Part of a small language model's weights.
Size: 10 layers, vocabulary 1960, 1.74M parameters.
Each number is 500 + 40 x the weight over the matrix's rms, rounded and kept within 0 to 999. Layers, rows and columns count from 0. Numbers have three digits each.

# layer 6 MLP up, 256x128, rms 0.204, rows 156-192, columns 0-127
481534562455423542527518579564537522546547586575489432485434476534553512464517514516450438430468508552437490512485527523448495437440455514477476451477489518502447471510496572416577510512481486492509487538452484558457518468527554502439484539468522482571555534506464521559485551499407405457466464488535468453436408567531490451453542564574604538486502576477506522498451483483526404496516
521542497495433544492540484515504528471516484501500492529498555553501539475512428542449416553472476524471515519537545521483487451438424475436515462535534507486518522546543556501495529499487501426555481557533456587515471488589457498517508544557505496468500475450507410469558494497536488437538541576420442478499480493496506580527496514500462527522478564440505561571495407450480514429530
504482548581509542574522532565566475409501468520521412481555456508416533482444492542443550403441512445493420547549466525532488494510460468488505560515537543563463546513525508567573453530483490505431488476452524591425500461481484509452481568488539526432573436501504482446523560489498524514519444446485480513481507587512487441528469454474469532511489541514424421536403519445587491455515
516520524495492515427429419505513604528504439496476430419516555448519527477500492378489519517478521447465575493509577442466561547551463475410543530523424537502442538450523495478471564464520451435494475461548543410470503479540525531478530501443497502508471524436449493486495450558462563493519471443528452439457497516535570499567505567449450444474526534484527519473501519447526526493562
509524536521587449528480476535471568466482490493572473515507524559531443607516498425399484425538464515506487464512556473575444504515516508578484530552499508482486490583485466493474415546504457471456470451463516498476561556507474407525477497466536506498559557566560521509441490496518597451551562441504452547515451499554515457510529482480462560524518497500540420429469491494484514548509
480567502470506486556518494459528445467518452488516499523531493479545478543431535477462498562504442537498464451542560576541502507511484505532494461429455487478514484397483525493429486531466507528486433470451486473567454488521572503437511530400546446620454460519463463509472483460506545418502522537474544505458521522526460447560511470488552486520497475480538450465538482460539574508535
492560520529507498514522481538524512433473534462480448458524458553513486449489511491512533504460484447479490545542471556469574503506492469455456530414486535519559508476473486533552544501553462465429507647478509519518471484429531489485462556515415453530546514516459512396502482490500544474488532555521482441513502551471511467526449551508452491472550521428525512482535508451512546467483
523524485512428456452467466465438553452565520431500460455571529425443541476521439493333462481446444559442482524479542527539539518415558434527484536523489557442476481497476533486551516477482468496493480486488479505531536539545448489433437491502465530534480580524474547510442550506497535473490495529495480524477476413502510497519466488497514532447582423453500455477521440462502526420530
527598411478504607492452429525477443498408483517536431473515463401566482467449498480538513430516515532486470482504478483490526500451472512479493526528537457491513538530529565546510468548602491455513525478515548491511542516426481489482508486493492478540490501560524511530538493510468512506529507538474551487510439513487531475442451542523567530543556437496541456519515471420524499507487
487491421457493482452557489575524474547555498537546556455481578510478511437465572471436481484528551511531548583520465525506467450513535475437496489482518481512541402507479531591540477557530458574483557508528403482471510562589442468544549517455516504528561589571566551504611467517518423516473479491547523498532469519519503515477465515470463492423577496520626507426490534500466472453466
500496528464458505609419500488476477482532441451474448492500479514481511462532597439440442490500476502488531497537479534482448440495550505442535380420521480490504530524525487493524486516485552450434500580555542435572518493478475559468512540506546532483537553468531541543603498509512490522537484433488554459491518532474459546563452514386481494543435395507483541517519498600445533475518
466459488532507523442451505485444518540503460554502421554512502549461466538520484511529539488547542491467533524514494528489446491548537520490461491527453457538536521488473531389412457473499499453442522519493468482522502485483516509580554533491511499460536449459482539465446499550529491504491555452513527497468508502476485429544436518530525470488544533391534507496529445482584465549505
439510512430470397460554469556524461504487494498515471470547467509479539525482485518485542536530476438518622532533520525553521522442488485450485531445467552532574436513503476427522479492487481478513518494477577472458574525494475485551504489507405488534509494528518488466532544506483509534432523446510532520510373459457461504556540463552508440541481524479546476510494461501461502461483
615524528478447574466507507475456539525468512507489454453530452544526495529513442509519525529465440504407573426544461483495558508515451517462477479423510503480544476408564539585465523457524458545521472484521471487451560464482481550496502514492548514481491500500493496514520505488517528491522453448486509512523588477535479512452548491518460522512502493478536497502485462502545528514498
494494559521485515483453444511466518496544470453499496488529500511456483451610498429529471471452537489527486533468507565571536525531493555459523537471492509503484478538518540507523542507442558477478490506524446466542519438501548483504573443518508489512530422507548470608539553532485458601461531487532517443564512464503485553498561486583503541530443460450559483489538508480508439568434
479494456553533441484477503483581536504515529556509511518477486496488562518460563517588534520454523557550505508491465506505505487516472465540446479491501519503522490537518513508490463541485542481562426485447494507542565428569489496453574426461460530542442449532507500522494494428427510478464536554532521548520459471491531540503486513446431496541432537504552465464479467454350477441530
538560501463463579552477417452537506461476485539524479499463514502521466437526467504572451511525494511570459504543493444436515523483502519516450475532561520527498564531507517503528541484434480538562544455499500476504490512488472426534513487613466429441464459511467498492527488506531491512484448406424464569508455536473512526507545592401503557543551564526500488474531537524485498558541
505477524547488431573530467515502504416537477556552511648498492540496454546463484527548551519564488500501560491478576509454493519501453467444469529528527522532579488566528497548479575532541520543540465425502500474466539449494502516519426525511508552590528455448558504469490580439554476526513507489479481478428528545480528590550528507473530519491497448494550534461499538480479500502408
507550547537525462467451484590425483463464515547490471486506538494552511510489483494433517603500484544519552538512464469446527480456473490515493467472512496502492491533488507492553406461471478490434540557538548519501543559492519494524560493467573537519461539534494512486514555509486448443531482544499446513483472450473483525512383529471514596552536516545494524469523496552511504434506
525465446480486549493520581500551446558467502461523502510456565506467527531490529558442469547549437544578478437485505521522551562498476533452511463463524468423516576434482496485529464494588468531504459508476462528513402524487523512486525518510499424519504491498450486509504567496520494527468456500517457573512448484529508504483567458475536462501580500542554532468529477518502464531476
520488580508519452523504533574477494451542471500463449514458532565608519483488500511532476500508571520416469521527483508558515511489506489427512470493525430507478580558535522557489532455563560478492529553517508424488548518477440459494524499517446467463449504522539523476506490455509486459451488527455504426541474592541576512474481517517438522569485519569508511567451554484528510518547
541584551519491575498481544524518521470486519506438512462559496492447450568452524570450597510500518457514507486481432502576539448560532463484524546510468481522531513525477488455404520586489447488567486479501438440458491506424441538520503465446469478541454529468518427495567523489496528539483483353498495480485542538456517514501534509447582536527506501541517588546469466558452504516452
485488458520510525480475493477465503431508480474576469508489527508419472483482528498489442453446502489541523540477441396436473502476486538504501511488484543492520491582494478457544490495511528487462419452584544472542433463544493512501562489493546429510570606582462464536526472546557524534497447503452547532507481549502443444578496549523571584534564558530506498507488528537498518475529
501516490428543429496499545546529523552529502443525551523440528498553463460528430548443540506539563533464542493474551501540514482509499466443477537572477559494441458474518489466533512528461532498530434519610544466540488495575494450487545519460504449553445438544527508459499503466472505497529488437467504576425490507479534522527491527431504447471545436533551428475431475478433520466423
548501444526521575483479416552512554481513501487595508480448587504415523519487497501541498425523517553544515511466511478487479482575501558405473515524545495465562511495551496498550483540511493475453506523465505577494494505509540487447522508556433577465447507501450517511478499523593454414510533471502530517450508497524537498442532499514512439464467444484571533489533518464514487493527
499546478574525512488453508517489535484490444563490500544541533494493470482544571444471481439498517496476542441551487481441461529533471482526490476520506477560514534501556491548493518431553502531507486460461395511523552496420476565404462530467547535488479540528575532540550498518510480538497465504532548470499544512504415519446479518489580488421459505466558513409551432466544528454442
481515504518535525465489479523516530474502530461492548469471486542521505524512509557492493521525476444464539539539478514510573476501556533468512488418544495554550489522504475488470470420531552533479485535528485464436441453450553480573542524446491474471568459496583561514528458479538553513475517500474585528478470510462487422487486484498444509484499528436487479502434486490515551499512
525491543465471503514517504515512521468496504459531476551482502506503518496503510460517535475489525538526550489458572545480521557495482520476538493511450510490519488531493510476464485533508488480505439493574495411524470518466483528510500513631586547532520537511479487502477447450482583489480486412527529579508532524541488503534522564546462557443409477428493537476478498427495531471493
504468504500521472471449503584477551535531516515549530541487479519583462526507589571488456532507574513456504507487584520479518505458517430492472528485568526554540526531471445506510454486525514505538527555562458468496480471504500520466498513506498505519526490459496533458437536442516502455448519458534496515460469539536527508521520441594508470496525487585471528483472509478539523510472
502530425479466512421520500534491506505542597569480492469502526510439535531494462511469517475456504505477577508488504509526532484484444487457534522401493441517515465395479435424463560529447540529562532529494555493498444478464472524510505415535487482458491639443494457462509513487521532512555502483535545493468487502519552503475511524509487445588560453479497474520432580519447468495471
495531569518477503450448533452468485525413480502561531470416546532425489544508485512524470516502474534508498490467532520489529476562504486512535517496467450541531508611585514504539529514459451489566563517496552543528444481463544405528475467420439463530457454511505503515478517481538580495474528497523477448558499428478458516465462482519571590542475443523485495569518547463548471472542
500567459513502522446466489523475504518526474559524453509439540472540539511529476484428462413450457536544554409518525500479551502469469481519536517515529546493521478496475457490477532527535447453546541483524505469538498509470514539506443493451446487465499459529566444566462494538518560541478529600456576503528476569491473454515466626439531449532508598459574488457510491557440486529520
464389558495524435491512492503555489539556502507484495538472544573620456502518477488528494488501524539492442512453526448480493578457436500550499523526509441494453481529473509626482496579503501483470538521457381501560522460469450457560508454564437471533506444495527516542499528540537539552541528526499568535491463488479511576456535485614463510478470510460485447486496497513443514434458
521482489482484514562448500465546455412466472565502463516493519498530531433474552513533517473464446472532468503507513503516561481450482437495503451472511519469560483456483520501476487487483511515519540548502521479564479507462524498525519423562420471497467446542412474450581506495539419568497497466525468500499458472493436466456588481501482438519512495555480512497514461502473503547491
466487494536530453552481443447554576554473543525503502514442504488546476513555537474462515502524436480549524456468484456520470550474512503410481451542536520425488556453443498493457395486605468542476487490522499478480495478526467538514543442423508444528478447491495529511511533485512452503580434569498518527568499463454485478524523504493490453459511499485542505482427469572496475470445
556501487567437515513425444519489584535493582459470495466531495501449498495497482491466481544542577517543489520497468471556539517451489530459499450476513579517507464515571522468497516406592503479475483557582526555474489553479476524442461445539508430496455462515507524472476509449500513510553492457417544525533515552472503520476497451439587545526497452465491485462506416554514502532495
539514525487480553419519490527460434527508538554462496502487538475418518564572536494494480476540592491477479431478524521515508511592540496541519496486500424545383482488510455455473501530469492560526567499543450507504484490515509575440501442460502526477485523489514509422513463489526450534558532491504465487500423506523545533559515523528439414458552529500510452521477503467468451467528
# layer 6 MLP down (transposed), 256x128, rms 0.135, rows 156-191, columns 0-127
459547585574501458523531573511511515431579518482545444512545465523491510485569496555453539523503538408557495570491493502530484498495498552441464531469418482500462510514503420517513418463429549528494485476602526496512488462413516448531500480482489488530524528472562488407507487448494490481444568489564491541466473453558467530586579514479411467459550483519500528462548526616503496567578
484532582492483553543428500557564502460521525437500455531591480490588434553530500505516480529469495512462456414501544489531539467547463526463432510551467478514521450405479509435498528498472469537454512465498517507507532492495491534571510517458475482493538501404507492493500472488489525514419499530573449526462429550506547463525418466530412444486551459518535494574549511586474454526482
453429475465416530485457509470443439486489470486477515462451530405419529433406468587539480542473538473574638527523507561476557509480473470467523442460506588521553461515479504544543590443503521503446440520597465512451423489508510423600513513515464509486501570497488469566445431463516480492488530474444582577481465535458583475483502485488511522559522441554440446457518518510486534553530
553464518464474559489475555441475537493585524433459561540561552527499526546449561533553476556417516513426599439525564479499586474503515542449503502479501544558415503467521521460489541455480478510605517431483515552468448498502521449484461526550497438411493502455474492561462404495500446468496506416526497480501542495525490513551515486546479507506571523557553573575445501552489488543548
576472431442525429510481544455454455429472520538530464558474490523529477514524536499489520519512481512531446482522429515439522446465441511469546484506545454507483465505460426456507469483475571441586474471510501506552508535518461631510505476516506465518501513508520498486466480536479504427549443515504465483473397479553449450508496532509414458502512542473504589488403510505534519556457
424507483482524475477481443518465540541519479566516491555540507546497417444490467539487419549404517540447520524491496475518494490513531498418521512571517531466473526519550517521532505448508501517501489456507529436389489490508494488424507546472486599464471529509526469478432423523450448505519514455486505528494514530509468495524514411520455541495508455530571452523490501488496501545495
485491487533466555494484503484416540525490479500435492505414511551522508520465483528488458495490457461460580489519509484551458495469534555529495459516543480509517515470505545484503494487491515525563480448544614455456473464492489513445490503502605508524538561482463548508489517466543554496476482495579520470477474467429481448483553495502546525532594532541494465511553522572485542521500
471430482452465468474544560517471545465531514550471546498351502503442536547496399437469497523523583474574537472521557511496488538552499532521494494512484465492485484516516447571462525515598513508472539498501472507480475517438452486510526487528511542562453433477532527542462466461508462555535513531547510461525422504576517428505530534441521452579517513513435459521585560447490481491519
486503557500511456507448509520529544462531467511548624507511588518535492481519563462519595511474439490530506488391487501452506535477506493447546445505534497456533545484468479525505480554473570491539496460476486560504566443525538515539502464517492513397518412579513543498534492474566518460466509486518464506543492450426500490543525515561483439461483580421448452550504495483531490493471
513500426445510519469451492549528512476501577474533550449562423561434522538441525524537525527601492478602493591435552459474470510506504534440440449572446496489420439436539456488536522505536485540503539471517496534525589526525531521532545461454489447388475466518456485438516474494478490477495509587502498496449409545494460523480478568459542528400484541475509505499568460506489437508429
476461567533424537519546530506505451493512500455512449496516561407501488553480543447461493517445501446543450628530523468534513511519515460558550517544453561508560464462488452422483511502499543503455528464519559371492539440509419519496435546465498482468463447476525465529530542571473519443463534471556506494547599501488560542537514577458502427528507490495520464489541506585467471527526
503503486517530509434509445501515499479485576545490541495528488515475540506440583425543520535529508548457474499454517499483480496524512527521473484480601534503563551492503467542543532595478462496512539532483571524492480491517495495543507425539502460520494450479554506500496519515470570499518545392558509548599523440484560508495448539433498523521450443494463462544553517551527468490507
506505503551470483515481477472510472448567552491483521491530402513516507470511537490441487558504514560505526456463463518449559421444528542539574437435456542492502476494439460524424558515539539477474509507489491467558475527435503450491524513455540465415440517471459476524577524551446493542532530458485508567516532505555558527408538518582523515419394494525542537477479482605457523523479
506509530467535465550436463441576489551497506473531458493496500542534442441495496537461471523529474430542541489455524479489498488513547507567478508508486480496497507541491469517551457505472428541485471521545466544494519540466519473414542514518471554550467488503495488477523471453486541538480474483532463464391470527497535516538505478477456510493508462568444484495560444539493449479537
495401529517460616506462496462535513467499499605522528554490495463475515507507497501498527500506517542548428526535492520522542558497493485442496524523478542452479576474563465402510390486499549563542446533523504492489540554502446539494478508483495469538496499572525515539414461540581538474502520480424490478491453503501435491514419511389457533500518569503420502496466512500491520569485
555558506558462532518519468516453550487410475465465492513484454582484434435554446496567524472577435493511531543550508456526544479560496463455497507547443436550435515556505482460491489483455458526517540476445525448538470492540480496538491517520462561478529504525523473503510500416586448560432483589501519472486555514529532411527553567466484512507498524482392540461657505558447449485473
432571519482560462518468499503494527506535520499583508409508492495542483482531509490442488511523482476472471468497530503592494519474504562485408452569471446503486520499469516487567452513570438480517484500548471498455504515420503519524548481509512542421481536451497581479466538526482533474492502545529584476488513555541500446469455519470501507603490515508550495524500518475577552433512
499478491393545474501492489540424557531483555446456518459522520551497494469519602466489559490478497501503465479472456527570458453487490424459497439454553519484458451471401545482542521514458546533520494465514416569501501532523454456448569537518495583426470556507476563581509500448543516550438526544540442471557483524479495476522501466548501520536529562502466539500562544526536516474564
501428466465458480445546502486488452562549509491462498492522483481453520531512530423502551527530544467438475497510484528520498489492468565497466518487461540538436535522461528501452502453552528508530453548472473456488403506616528495464506517573444574459507491509562481508491475444479544538489478460494567482561454551604491530426552484510476481470494502475515481533478509437526564470545
420501549488488553537470452529554475542562472483527463527524504512506433521496516438460576510494498521481532570488522494523497495508587531508523561444478499481432415568526493472530495512461544522520490444553529479500495565475456535442482466467519565528521501517484537529514511419555512399559499517568533435479457479471526467494493554516548472463464564478449514495498520521518551479442
437482567477490558445517445546514499485513560451500494534493455612507511491470532460553437467467521546458500483454482551492498387518491510545492518487463481446457571481573525447475462506494551474402470573466489512489542532471501495541529476577566482427465486482493517509522530548515500439490454422488487468467506532436497479562486462467501516503594461484494451426563489471438471529431
562527480477519481468519495442520424539538449491484494453527417537488511494508391466504533454493422485509562457413464498430460533469535474540474439506537472489469502487546531568511502502570549461482525458405517512542488480503454475461487539520563457432519542475468544501406532476457491537569493537475484461512507454491448478519509565509510498514418535489441471510513546492560488557526
524512565436476532485504529546510507539557593529502576425487562479577613533486486541432589460456506516521452497447590486577503533508482466519482531493491469465541488456479524565502565451470546469500548542429506488463518493468482494481448512510510495510479469475498565473491467463488510425454558549553511484514517548515485513472558515557466517440451494497538537463525477447510470509583
566493490579461439478509494537522524466459537454538510471453452498437519511470559569510473480545489522514443462594481524435482496503519494464552576533567483498465479496460485524516485523480468403484449469428454420477533527503466512442519473470499530518386488476450457478440462492497495494551496544590497537532540496499542449432432536571504478537453398514401491464523494466523500524474
491538544517492549547468488396462483512501479492464560493575462520523501486574485548499483462516451501537549509429508552553498458485476477542465531465434500508482554545454516549509474470505533500483504409452508429529523526439392474478528474472476494457514559486518555480456493500504498577469455534454513483524503518480501455543542569488494439473457540493461505538490513565445490554510
524446492546515481489480548510543469527505594468503526527558495499462534523512484548542514423518472485465352493503519543458565520463499561404485559478533444531554484560427524489472447537493510447513473527540500526386512445558525557429573494491456496509490476469436478543451539535547498415572522561542400527512517484527516481518511469449500478472488436515521536445511459501466512509526
482484498565576473576522426509585506495449407459546452495514434537444527497456508484466504513460505527551476471503504519472485557503515508468516530552421563494557523519543475590499538515505489492463404488516533555505543494515522477584495512473513523532500487478439464466443537477486486513460569480503480516511470524488524556495484492485481475491493544475542506451414561479482501507442
411525464506513483523497519481499537554557460480516478484521483444456511542516498572446554512496528459509432484476517473500470508482460506542569519444527457497473521635564482542425426461501462490535418539512467567536481455483466469512567470500539559462554532482519471548531465472479514480493486510527517478556459493516496534445464476481508532510458453520445460534482510440463537505447
435430480476489513472544561476486468436506474505549544483491448422487495520473510493475537488552583487533427529529456489490506477540489510508492541562560459534460499537531476477515443477456486521523547516490508507408541540529494483482481552498506448509469437508509462528453524560446449489528452538487424494510533451519589535509498488452535478476531464511456502513535485573491443470530
516436505530501565497423508494439516401483515449574499534523499457501498408511485532483516553513528495541556474470531547495507549465552489479559503530470531484492566535509439625559503530491445508469536487585497520507506462458458429496527552423437527531503475399493466512504413485492505461379525502570484529465519532533515497499564468444492445555539449495566475495503497536514523516499
469514520539451464480456499502525492448407446457553571501511480461515472422422494496512526482457487560504528488415482471495448504517504449464514487562446438492467433480484567491465421485541497525464468479467447469519575437461529490548508545501461528493550508413465495506556536524494383505475503476539522466557499495522461486515566533529462556555420470427516496507506479478522505472500
468513510472509574538454528394485532492550468501503521466503559502496475556561523567422511522456476479486422517490460508462481542588454455515494485459551545480478530553512493537491474488524531490413432521499562434447440578473529519537548493516461430547451513502524491483468439545521564449452377539447521545452504474472501422561469535475555533487515470465488544524573522480509513525512
560493549494506472484477473569541450548505525556478422460542508522511466454542477410471497577484478439483539510458504580479521503544540483547543553452531458484500477500534529568548511510496428473506518479489503530535500529486508469525459507533436488551520529531445500511440430566540551445473464503522480467480551538396521593515504466535500473501524526512514537414508546511503475496452
492513483548507490467525595525542523496485457455468492446523436522514503566521488453499505501506496473542520528501449500504486454530455577520447594472534539544526420530484562539524561472525511477468493530437506440500524485490452501549504554486469495490526485546566485533474565524430497425524498498463512534563484529503521488496516494480515500504536471512514551537482476429556497538476
509544522468451524471596568485451486575489478501527430556458574531484552524464480480513532510476544442507530445461485494511548487441488449524511485514490505592541509523597465517472558513522570497496551473459496485498440512482497521470521522495557527465559545480483483518464498473405541511439518474546467525530524438511537522513512573521501465443548509477485487503455490556527440526575
538461412508505544413551543537535523451565423513426448486526503500566471500464520503542461558545484502484503503431473539460501441526437515498447495509486465498524500485519514539527512479396512518521517481511496581590456485496529574535544486497524504462502426510490472462571428530525485543480478499547459549527481468507473496500535520534535486491580466464466470524517470542482542540414
# layer 6 MLP gate, 256x128, rms 0.194, rows 157-192, columns 0-127
499554487430491474565489516525480539402514468404510540398490490474554544466499491529473415469494482474458477537458437462460511476526487497511459518537464543552570565510517414487502524532549446481559537551467520485547542514468485515455470541504483543494488491545521429494541429464507470553495528445476505423420532487480526449464481516496446430549476498480469474503546539504502466550451
546421488492453526481437513503465550494544459491584562545494447473422498469457355581485466502583479440489508506515549544478509513432524506530536500514551504573456523503553494556501534535507503522461481528405499447384507541559526487515460536489514549493562459507484575469538480504505475450568516503481423505471478492456516464512466547505558503463488438506473428552501455488478538494555
612488506458519533531533485458473510492572430465585484492524494527463578478443558477458486467485510498533509517540479494528502471482512549395513437489522494516474533519577499532469563503490486520520520513463477488506460517456525489464525494562467470503530543500491494496539468403515501607465447530523473545531545485583492529419563562519432567511470505503457505569520457470440440462504
441503503496503487472536489513498573434468448456505513504514508513574546531584485503463450568514532515447439484440505416415519468507504528505438557471479553440514518506500516522453537517626470558526478495467523518479499519395499435451483503537605486484507463493506423548579549523455493568464573501470497442483512478435554445495489492526514514494549471512464469413418488510495466486544
528480518496478523490477503546492459567499509513474406499501467499536556481517472482474464460546550498554510521539495474505497562513485530546509445523494489477454483464537440460540499506463482511462520505559549529563541596542488528568518507496538517453513494484527553515519415518476502573557493432547530484469492506426556520430501564538498524426492453497506490489472475566535504505462
499508467522542537492437522494509561449502524482516468458511517498490484565501542495451574455497448447483495495475472544512473526468528494513548516505463549479513504506469413481537423513490486498470571492530510538510485468569559508482492506488468472452490538442486575495454479486531462464502604520503492502471501564433514491582481502510565528471510485534508513424496542462516473533418
450462461557489479521554505538444402402421461485494431457536457447469520452502466517511496489553535498472432508522521580495557530493473543477466464481456450496467503493535440584548494534510527465472420509443471478498468551458489460520479521514494535491535483480512507536495451475511470468541534462504541468500483483449447454584456509521525517499560457559457450564547493426515431525478
502525407503497612476543477537453428525517440504544577544475467519578476447438454500498448490459501487560477432441496466542534444543456452465468443562584477466449500504522547533464529493445513440463476459462510545498564503544432535581434421521485459505461537509468533518521519525490481502505564501522500476387504492476459499473478509463481491485542520501508465485515498522520477468494
489568581495517510503509480427516578506470472595501509526502449513495429541536448514485515506438519427550519446537536528452585495538543499472496444462527506528520518482521497477480493469510475541536491536551459481524560514530537501498491469535481565458489485467500465478483540511468501494543571486548449527577461486488480487600532495552523503430478558460457532535460475479474470495506
388516445438578486518466449456495525510514493522440521487528496443459542539483517462505511552488486519523493469466473460437497565477503529493472512511518558526464512494565524463470505408532484570513517470542479464486539442457483475527447515467518498527622476454508444494587444523529515488533541474424500595450539472436538388540493516536508482505471488466590537482517538474513512500559
503459500419459551427495483505466494512467468505478510462501521445538487488539562518523462411500546532541525485542362544450477534456519513489521503438455476466539538520483517471505471468511492472550510479543543492511509479502492513470498557447510486455514527550426480537531490476506556506545488469459465418554498466455448513542563517517470436462587523538490588522541466462432448467524
613538563519458466530492483507483442427493553543482428482461491559486457512524471517497515546566548454532539562511474543470532516468485471533543516445453482461468539479489448522551484504487577452500511459484536529516504573543460428501470552518447484472551492475557489510521538555512532467512539486418485497517481472522477519451496478502468529556518411524468575517504484596477466542493
521455523509532484535525534499550527532491506495464490485530503465473523472464485455470548432537520508491485485493456540382521537555412532479468508546497502501464445529457480508499428544466577522490495538466569500548484461605503517523510531546458540515479452513439429571504527473564476469572538493485471509456438489580523619515486487445522516535473417507480561447464517505475477507553
579499489429557542473573526517516424478455523525511490429452488457490495535464494527509493456537528462473498504431410493517485520548505542482473491543500490534502564484485493519504613503516490505485577598491440481485538529518468453552503503489487511443567539471528526440447525541446545490444513453476493646522500480418545538512539504516544508516476507530480458430505472491554489433551
523520491566458506612593460559543479472466532532479570480466578452515464456499460456472491482482456452531549503531528497523530442589528528503491528513488477539513494567575463543435509470554507485500532551456474487452561452498520468488473442450455460452483537541404507471529554489575549542506463504461547538471458485513467480445528494529500485446514404488473423475527538514522517490460
503457524488542478539492531502467512501462506560512521536400506510534508414483555404539479500505524497458465570460528538471536480507513485535505511465518487546466429543462547525472463496554483525539538481499494501485555501584565529483478488452587528461471526486538457564491531482473462476573444482540459484450526470465500507470524514443498502497419455531520575475506453549507418496529
482495518508479534445507489567531426491496497557463530524510471500500495432590473509438507486492505425527545483557482470502475438554491474482383495570474567523468469501543495453536562495510459485525537465492454470485577539473498525518482489435502498499497521511411485507476539449483524490438449479505505442448473488534529535518483519486546578512475509537493560516465465454534495477407
493468442497472423491542457508476460523442453498480474523530539510537472553460432572489524449474470499492486548486446463481480489557502500494544500500477473447489489506509498502491480524533409490449457529528488482458565514486490469546478502477512516467571537518502503503476501529412463420421493438409507476507453473558531515489470494503503462488493504422518507477537519542511519408545
497471436538520479505494485568504470466470472510565464511530529404520478480518520483537498539531537497481501500466466449490498398543494550513480506465558498418520527531536568499508512498498446459475458513522538459493570506498542485570406490483588545525548500487491518526473519493491485568426476466452500533532523486501423495516497498469496486483472469495477524493486437431481462502503
535445573504464497516444484546492502544520488498508450486492456516579474507522526557503481520464533514528490494477561459559465473521435455462469561487538466532423485465525477511579454421489478510469535503418485530490517461500519465500503418479513487409492551461527503468520477474446489509521513531452514503434459506433497557511438478497459499520541438465557501479598484433525487523506
472495473565507534494539510439524396503514536486481461520545567494498581483417507498512429452528475537545492553518453395470490521563538516483426518505532430552493521432445484485533535503486483568553513522530503508513504491515462374485472501493512522455549526525425498420496529515506455530522435515542591506436528493487509523503443439449462557573541503523558507505566517469522479501512
571584462422506521491468501465534390533487477487463539506491493552511515511441524476363485446489510541486520442447499543548558497518503538560456459515536491506506541508504461538526520536488474478557579502460478474501549531555544490555486445529474532527436501516572545556442551462552499544489472499537524524528529459551470607450518560494507510497446414470476527468515445523492548548546
496478475506507574486508488501493496577555524470546501482504503459490440486555510521461564434411623483516553480533454520545428516455417487476594405547535490513549478533568477483459522515490532509583547492461533552556512525541544513493482436459503463404505542501549517450555518553542525492452427450461491517508463489563472479512461532454479511550527543487482549486597457409539456532499
520464503490521435519522563470510454472458536549547541474497552528546508593575482528482476474533511509493499497524487473518541521537532507516512491414477575496484481499571501567488467547552476464508436510533492421459505475507504459505517566406426527452425484511554462513520461534464494529510542418527521515535525484521573504490554492447447529541509479474471489468459545538567487436427
473518520412535441474485489471395493504531526445481493505522456513433490521459525498540540524470471511470505460533562464472487479461464528527523429564553541475469457454542516508522514537477463542564509536493493547498565470448498522441478566445465436486509488481503547424516585448494544475445554522545492493508518515454512504560494377527454538511511472503473482506461480523376534543512
468564537445477477432454493499496417509590493501578502494551485486506530497447485518521545443466512504462528476500551495438520530414518467455447521520519501533490544510503436519545443594442522490508525509469528535551502455448445579506475542470471578482452448503499437499507477451468492471481485502523520460519520409504494450472515499507510468544466487472453444502540546515519524576438
481479461519519545569522459558461498503443499506539530521495489484471515496542465507481491475434499553547516412449459516476538560496467512488500418552534484495451494521476474532563470542475557534478516502549515439565511516496471568470525458532506458535487516500460468506559516434459465561591509576532454473488576497493491530519518476522577570483385490543458481475485583448541543552448
606480444524478472515517543511539534493548511444422545513491543564542450481487524447514582525480479508514522451529490474524496491528528490492531510532486525481529444479533429474450491567444551513519480498493536562551496480522515482545497534536465540455508520512536487535461500552497487484499534462552567408466471464532495461451453559491540485480468487429484480471518523460513531486487
522500455461549553516510463449545500486502588493558550544502527551476461503566509463517499527552497488533439420574460441500489512478413521540396436504485602493458464470523552510499601498464489501521483547503556476510503541462515493541497452479540511493536543481518492441462541477567498491457456604519461508539524487478527519498537509571484454473488459492609469483506518481510478515444
540502489456542520479420481554563505499463552486436470502508497492474487480530477488495523464479534530488489531450513493438548413479461531521498469541558550535510459483569473490476525536514534501506455436498502498515481509533550482462594431525512532405577488547574511553520386510506472447490529455477530577471462503448528534519517414473480537429546482514496546572495450527441578511526
479527482486507507529557520532520496483484471429428513525603426500489550559423509492555554504499527453465497521455415545514446459480489506440557569514464478476472468490491501514562440546448479529560493486503462573505538512448425558569397425504496551579535491476522465495573567487464478480518530471529534474502493485473443467537444519559492487522471411514535467502448488452518507493520
563555502541535468502495520490416490558524454504518512526494466454454538486483566557504522519501429544500518454539497519515500464468524471513551504530504497533541572481483501437479488537472518566504448482453561439469492557546542518437572502452581549489525508546457501451485566451422504489456436509469497548464525461548456406502463519443466460479442489539553492579498467464553541547479
518524475450442442437513536466511514537442501523504563431435540562442452458475487523517510514443517479516538533536504525501520509448497531430446541520500436445458572534529452483496503573515512386472494459472548496520495512429484502524486463481493509517441502515534519451489498505480544444517473527481470524485445556557551521524493511536485527445481501539535505533496505517484586560483
473496487524566500517523521482541485510472535487501470505557506541520454497584558514564501512491561599510498526476500496459457562499481472495499496550459516398418522508505552557475451468436501468490435527484469476478558598505519492564496426491543443490539521452492542529499487545423426459456497485468462490552479488446418428520596478514500535443505586500570474459499554498518439531493
521534475565528468452518455569526499534480581522522599491507450475506517472485495538494370495518492534504466516523463485501541497477450519498440489456498529513502500478536454554497479553466496555520537472479453504483462486452493533513506485491513493493480426562399462561545596473508441569536495503509441564484542529503451542462503470506519496473565567492443532523498444539534429506485
478488555498573469511566491495546485448530529469516541542513494501443519487468490538505528459553476522471528508501568537525488444463467526543485494519547534474458548524475456466433515485495468498513500519584502443464451457557426494431511569519402538466465493448453501549517545493398496495559486505573508482480487438442534499522561562528499478516435514469576466466432555515500490428447